config.toml
rope_theta = 10000.0
parallel_block = false
init = "uniform"
init_std_up = 0.0749
beta2 = 0.98
schedule = "cos"
Each number is 128 + 24 x the weight over its row's rms, rounded and kept within 0 to 255. Layers, rows and columns count from 0. Numbers have three digits each. The size before them is the row's rms in percent of the matrix's.

# layer 3 MLP up, 768x256, rms 0.13, rows 655-680, columns 0-127
102:080153111121165140130102124151126132129083144130135149089147174114122154141112085125115118136138115137144131125121130145087087152135145096108098177170168096090150150107113124161115087136122146143118096137157144128164146096145076151126170136138098176140123111144145146174166054139103167092111107094126110159151118119132117109113155080137124110127123120136147120129114146105171151094118
107:147136131097128104108126136107128123175133139088087115113130121086122114125131121127132167145108101113136121096132139120133132123123111131118113125129126134141076115128106131110131123118132117105113136166159122140146120170149119112181171152137114100155136101132128080153139088149096040060117171149154124171156089120123081132151145162118108146092110146129120127129116126133133128089137
096:143143089127130112161135121114179129099130118100155123140167111090098092153114163143066166154121134141100122144167095153168165152106093194189125136112133140155127134078115112164160138147118076131086143125144130135136135119158151135086144127132125142061110114115128124168160100087147124144131122149129146122108110137126093118150116146112121146158165117130147107135060078156122112172124
106:110114114123119160137143122127089149109090128122158129139120127164195155104145132082105117123128097128121149136192121094125135155167110103112138112124142170090145105127095125129157129075158145181134122117099141103094166130107165134105140137143116115140155130114102109147133123093133071174106108116113099136062120112165148090121153142158103167150117098163118141156187085154117121119161
107:138123162114112124119112121143145145109131092165149148133153114117169125112149137144098131105148128132128146148121156136139115117109176139113136111056124125143197115132113084102148139126133117157175117087140132117103123151142105139128155108139145116115138137151089120160157165112153154162093133105149148136138109112122170074115107136141159150121134101145124101141105119112139135150131
105:126165112121163137105074150126125101147095101085114072151102107135142096099097183182144117161128117121120110145138137114134084117120111128109142143087129136136125146150149094075132106136101112132116106106132162096121162135133101075119148124069117151134159107109135104126137127133067147132152115098152107119149122145096107119130161133137139076148154115172173145115127108115063132136159
094:110120154099147147105120100141132112165104160161131132141134117099160117113157105178151124126089163142149179098115127136114128116120096112129133110139151121155134134124129136157110104124150098111112022137093149125135097095161136208124149159125131106132099095121113130106143110203103128079148139128134104106062101134092139129166148145130127157111119103092115087139146128102125119117126
094:114124096153122157113135142150144174084131141137167114118102130142138111131121098115088137121129140102125141112115150131118058183135133136135097160119105136164133113123142136107106160169179099122131099101090152139143134128163119105121146072158099165121148119105152085127125088170132121100105125185133167159154139143105122143118102136131100164106139165141110145093131086121130113091130
101:139096125140121085134109116145099090143147121116107163118117134119135138173123090127105187189128184112132126098141131135144133109199138084114125133142147120084087137131104147143134193142144140105126128079123113099161112134144133118132115127116086117112152136146089034118110107122141122101116130116135111130100136114117109120130107139124134126115105116117147144101085101138163121082111
105:114132119116136143114103084206141113107129112048094161132106102172083112112131136113118130119141107149123135093143152151153157147134085127116124093134136107127122190134113149157162128143138092158142151115108109129144096123137137146127109183099111124152100156103098127103155119146073101152151082134112084163113137143132142102127146147122128163105166129110096110161113113111122143170134
104:182150093111140133113134123166136112119100179146167139107065117143163111126130135163143122096133135131124120114116130125133153140136127122142143151151118152128126120106146133137121123144126131129117150122110087186090165131075111145117110140103164141140153147150110196152134150128124177100115098126107101108137093163150133135097148109113141110120121176107123132094131089137163114063110
099:132142122134129091127098120199097089158104078129125118140128149131106178156130125105142126101127125102166093116111133130152129153098162151137135120147112093140149175085136127114139114137128106107134133137098145106130084136128148147129128166130136125201120156120149127130123103094128126151116119114138125088163132117123123133117121162069160178127100136109129146165106126162142144165134
192:123131099131139138176088122107163111108108094144125138127142134137108094092109125122113135123150128145132124149127112140145131126115130118124179143130124139086149131116128161142131143131102112165113173148104155127115104112139130098083113135151152097168087095139117140132095103129167173142078094133142130094134109108100098134109128124112134152087103137101171111136129106115122122142094
104:128059116108145162097104136142094140070125123094124135098097171140072124122115082072122118171116145059121114120079099090132102134110152129154183186135117159107089134127121121162147122139138139064140105110117121120096120150106129129136149141145129136177101152114134141147114149138111123160157165126137140098115115157066124088107126126153110133127148125160137102134112136084143074112110
094:159123118152142117081120181110138151127117140144151114134150138152158093184140139095150146149109158116113153134155152146155130082142126149116121101116117090158108170136145139139127115126134124130133127189110120152138129163127141105154122115161188094161139125124135133137114112152129101176117120136146110116146123154106141125169119131118110097103090127110089103161128145150089131119130
106:070131096093134120110138151156098106154129153125137083169121107123159146107158137150167147124146087119151134100145104100106117147123123074147126118144171116150110101152135130149132112077155147128158094114147081127111122135151149113090137150130111131137084149112125153149107122143116102096092129125117118154151164133118125142135114152125090132172104111144134125104103100070131164107117
106:166100145139059150116149169131115120134127169133138150160102182133138099095147102133131135134133109114103138129123121107138133158111141157113152147075108072129133142104124160152108142113146108103099107092134145132158145122117140110068149139136114195128141123109116141149127118124100094121132113129121162126107127156127133142087131108190108114120123120078138139085116132159112130139094
094:160120118122104113110115088115130136112123106140143090093120159135128113139140115086155118132157129119169129162106161126136128172121103135092131115123086113136138118095090126095100155124145078131139155150176137111148140156149112150112110138112132135151132130133189150122119133126086105147140159138099127130135130145151137128142168146120102092148098100137132111120145116127154113114129
106:131140165113135163117126143094124184118133086159168130133125142131139131138107120162105142091117121123151156123107135146161107085130130118145130158119173127171152127110137145159146116159094124136156108128126132144121090163147136131106134105112132150160126171098162102163190118098090068133173153127111105127145130120159122132132142141149160118126123066138143129138111132085145095165132
092:155162124113123154176110128137117148147137134126136095104119139121135112136090094123102137159145145100131130124120092162131125136124105125143125158133121146110145117087148135155173152122191141141091140166146089129210112154141138124085149138120129122180101141095091157126087124129105131128143121129098158100116120149146077178119146138151167111128136146115127086155091117122142108156137
094:134172093144139109103099143136125097156144112131120090131108147084099169115120119105186113094132137116156125093117174138148110164090151142142128147144167086121163129119141162181140153157136132196128133119102147152162125142131108133073100117150114134183100099164108115132109144134161156107096170129135094149157140109101141136127101163168116120145138117124101148131162092129129118127125
095:142135132149150133121099114090125166097089153120083155146115105162149113105149104132141137143158132143163098140113114109146085159104084116120179128121150157158092130098130125133103116171084127121124156141132157116116134129114134093141105123115097125129092125114111175103155155119143110098116113050189144136123129147119147133122144133139159126135164080112113118138157130177124110111144
106:123136112154113126138121154097118101104087132091142113152139122165079120143120124135110124146094165144136151190127080123108154159132144126170136085102128131107125163146182146119181163145102135108097161111140118113127111170128098158146117143085114129146154142115188115133135090132124142111106091141124131110145151162128097120150081130115131097086125111108135129157100110131173102175111
093:120145136106141122164146121177122128134103131129156116105195091153158147148151139125112126085132120150110147181128127138072153154129155166112097124143161125104150114176130116105111151146148137164134126122135159132105083140118113144161098151095118144116160104139135119171100134114114103119143144129078137136101144113130104119119113164152076167092121102146119136132129132127146175099145
098:100128069098156146117153136126129124153142105116116092149141085145132105102140118123135114161135129155132140116137088117113155122180144123166132132157122127100130100128115118163121148099139147080137112162133141134141159129113114111119123143102191166135128085121143124114106155138125146144143103126081115094104098150152131123096130126101161176118134127113123111108124135081128152124123
102:164148155108124104141087075133078102096138129145103164150092091091140125135141162124135154144131127109130120116112109125166149118136103131103165142137142108137167150117142115101171166132141099129150113124125129154090153159115094130115127115094116111163130132100103163130150127083134142125134151095122153165134152053126084079106093096102170105104124145115112153126126091116150124104181
# layer 3 MLP down (transposed), 768x256, rms 0.12, rows 655-679, columns 0-127
111:103174106116110106133109144099124119094160127093138092084109122088139152143145138114097139129131118087114208121130117114156121138103114134152160104138148098098148125132150168075143153142078123109085095137090150149150086114109118134133121132194110130098110097124145108145127152094120128125117071118142137117137156135102071128187089140171153139108087104118113156151117110124151140111115
092:097142154106090145167127132146126186138139157135107147076123125137104132122120107157103076123105142165124122153081127154126176152088089097101119114147126136067125138152185117116067075119167081141117127138139098110108138098128129117113152124145142120083164139125144143105135177144120187160099136161131105095108140138155144156121123129121114130140108104141096106072151168106136142147132
105:110133138161154106126094138158157130109101140138113123121148136136149149130154103093124167139082144214113133085135135122175158127120080153126118143147098124140100161137116105117143113098113113134178188112137150117131132122106125122123088155147137113097149126138140118155118130119167141132136141186116124161128140129091130178115112138136130141137147141144132152158155151125145114145146
102:088130119093128122120106114104150140132106154110159117151131109135139168096112161120116097156120123177109108118156075160115120088130155114173120101116069115144136152125112153122153146124100116112099082166145140139126088135126089092148130120109150159117099135166143134126148083097147161131184121105122119107096127141138074120113115155140175122174094179132117133119143140137130082121150
105:155130124187112149113122177160177154163140156103122090129107157115121106162152109146124127134158131122137198145159100163115119140118157125112119123096113121053113141125142124129113147122131161137116155141154087114121158118151138157102122110135099064145087159136129152119114076071138128143148155127156117143141181098148097144124157138170148121158128172145133114133148116127114138148088
104:079130117146186129176140087174121150119134127148085136145115111137119140127121102169145176109095167136132110137134126128121107143145138136118107109159137147102147107102094110119114111165143155135177090131147122150116132118102129092171132134158162075163112126132125124133115115099121169131111119116143143119141151107139114102144134111111147124123125146100129127135129113102163150134095
098:043133102084153144164206145178140155114131118084114114064116145155102111155115158152126114140131144168106075151110156118139123157134142130145127118106130128160158116127115092139117142122143148142116130121150107141101133116137125109113138162114197149105128133083150123132098147132106155120151146122107115141104130178142127124110153123152135112110129166136137147137098137126124150126144
094:102178101132144137120101140115174157118131131133124110141100128115138114143147163115167115114117116156161101142114139193144103145108094084145156130128108137098154138152134122161100125143164121117156131105169131120155132136117151131125131129162124139099127139130109128138135144115159110104144148115111102086114109164144132132161162138161087099115115134132128176124131130149085168113128
104:198140128113100109092140124118153134160115135126116119125096125126154107136118087109072090125150130098132099138118124156124187159124159141108142109131116125117136122116108126122149196162112109123131108128129120144149139133077143113135099105159100137114138146139102108089118115126145088137160118164127125116112124137125138174109116149127182085134124136110116117128128133125140133114142
103:108161149115137134112129103170105101138140144100133125140130144165087144096094134142133152116154112157137136113148106098136145139111165145114119111144128134143170135105147088112126158152161116134166164133131155118092155147146121125144156136149194118152141121127105109152118142155136149097133121130109115140129125085122121100120141186127131130118141179156129072159170131125104151089138
101:101109095124160134086149142107068152090098103121096119098120137139134146146156131124138144151083140089121126141099122124135169072091129143120125061128119108160119092119115152113125127163099130126158175114097135145122134174152142149127140162100175132124147121147115138142141105153109123142148094116141154111061099139157109093125124128144136081128147153152134099139120144122121104105138
103:097115118131127133144173142094142159112121118122142119118141106157108118105173117110146124146149116132122121133150148141137138137106125150111161101157118143156134125078139114117167101142114141131093116143086106163113131133119141119118154120114238118145106176131141148148182102156138131143149162132194092123138153135079123118121128122136106153145151138118164129118150122114159138184107
168:095122114129154100145123099118142076111149111136127148106142104102111122095127132115120113129162130103137117127130118142149132107098140137121177129125125133107177118111148146094121146120086136142133152159096169131077117119107134120080132171160139131169115031136098089110087084122127140140098107118120120131103108115108120136146117121125124149094100143115157086165138116100183097118105
100:106123140143181150122136121156078108169130154133175097140114086136121126112168103118144150073131119130124118120111142115116138104144107131164037092105121134163115115092154113080128102174130146168106165137109077133174177098168094117125152123145126117113102122154101121090107153115132146155109117097128140148132131136115145175139160138091151094135119114122109156121129137186128117171140
095:114121137164125147183115100136168129144100137115136154156158136110128135123119137170135156147131137120136096126081132126138083130093134118112118139127131169135161114098136152150078150111145102135077125078117118113081143107107097163170127121153137119146139125134139139142149096161106117121091140113146117169126127129155093109140151129084110181158128151114134145150107120079151140081094
097:136129124063129117185157148137120161136137120145143134122110133080083086126112139102156105122164141104120117106127147127142143116148127144127112145098159125125115127136116138088183125126158082129118111110156167139145131150105108128124075115118102128157129100189112104147137150120152128135099102160102149109150130122140147113078114107138153120097133128133145106093151185104152134099108
107:131095118112146149166110107131116153115115169145111151135123116122145109092150102098132114148106148134165108106128150159124106113128150120167122174132161095171141124123188087128133159123127157153156134133158110132088107102133140147137107120145123131145145132080109140129116134120112105161130129150118080115131110147135096135141137123144157144159120135123073069134148130136103122137113
094:132129137134131136147117133154149115151119105174128113136121138166161155105132119098120151107110067154112114108115096137125136116115114088123123096140120085111122151176156086135114097109085164151128143124100108134118136110094106140139138117078101110141125148144130143092139071161119098146129085158108152122151099123088088157148142067101129107133120074147125140139155115114113130142129
089:135121162134102120132124138109131113134121112096212128150121144151139158119111162111124146133148124116142102132147139133125159121123144079096162151146113171138146138094138117107122158117137126143084138173127134142124150135095108161119122114134117122182139150183138142124086155151143146166093107120091164168117115121115112146108087143112104129143110118133122123069130146170125089109114
097:119119144180132123130134161140151108095107119255147161163145122159108126128152094101122111102132114113140116167175129103122129111109123123096124137099103098130139133132117147137117100149137148136113119134133080146119125088124123147180132118111162162147114064171173151155134106136157182131097104118114120125117147146146153102126158124124146127112140145108186149120126116159143154133122
097:127121143156126118076124113124107141136163149152156094133156141158112101121146152123141142144185139111164148097129184101097120132142121125060114116142127099099137150131140080123101109150124094117141160114148089112137116087121145155129102108119156114124146137092115156126154106132137134164162069112098134136161133142105140154136124125132142139116130132158152165170130107101128162179108
095:123107118116107114109113090133119090143116128130116121083088116142148182168159140120109103102135116125127134092183136147111123109151139125139128104105111146089151114158115176142115106138157111115110138120109111121148085126154134150070129140125126081115109104104154153115084111155111117137151136174092158116135101122117142086147152121144093120120105131084102131101139148072168110128062
098:100181098108130138095148106118156124134126129128069099148173181107169141153124150093129136178129127105136128128154138153118111112099100127129139146148138140131134103090142112127120124078128129137204140111074115113141136149130117143148148162145162086130147088121129136154112113151132103142142180097115133146129114173135205118143126092140092113116149117179142140127094125152098112116163
098:145139113132167114125156122154153191108128147106135054162152123136114131134150095126067140114158144141132093118087109110108135135135130157120122127144136102082137106147167117134140170132123109090112135100135096113131086137145132095154102164106113125115104123155134141158108109156158153119136128173138150137107123125129125119098118133105107164163153185166142176132124116126138133096101
099:121137151153070129138119138151105106135127125106127147157127151119123118141150142099122110093126122090120169141121133159112117126139117142135131146125135147105111088132161167136082123176089142162087133128131146144142149156151117151148144128161129141126104150090107162134142116144125156117112169112122133132088106128131109139161134155159121117155173147134145154087141088159158090151103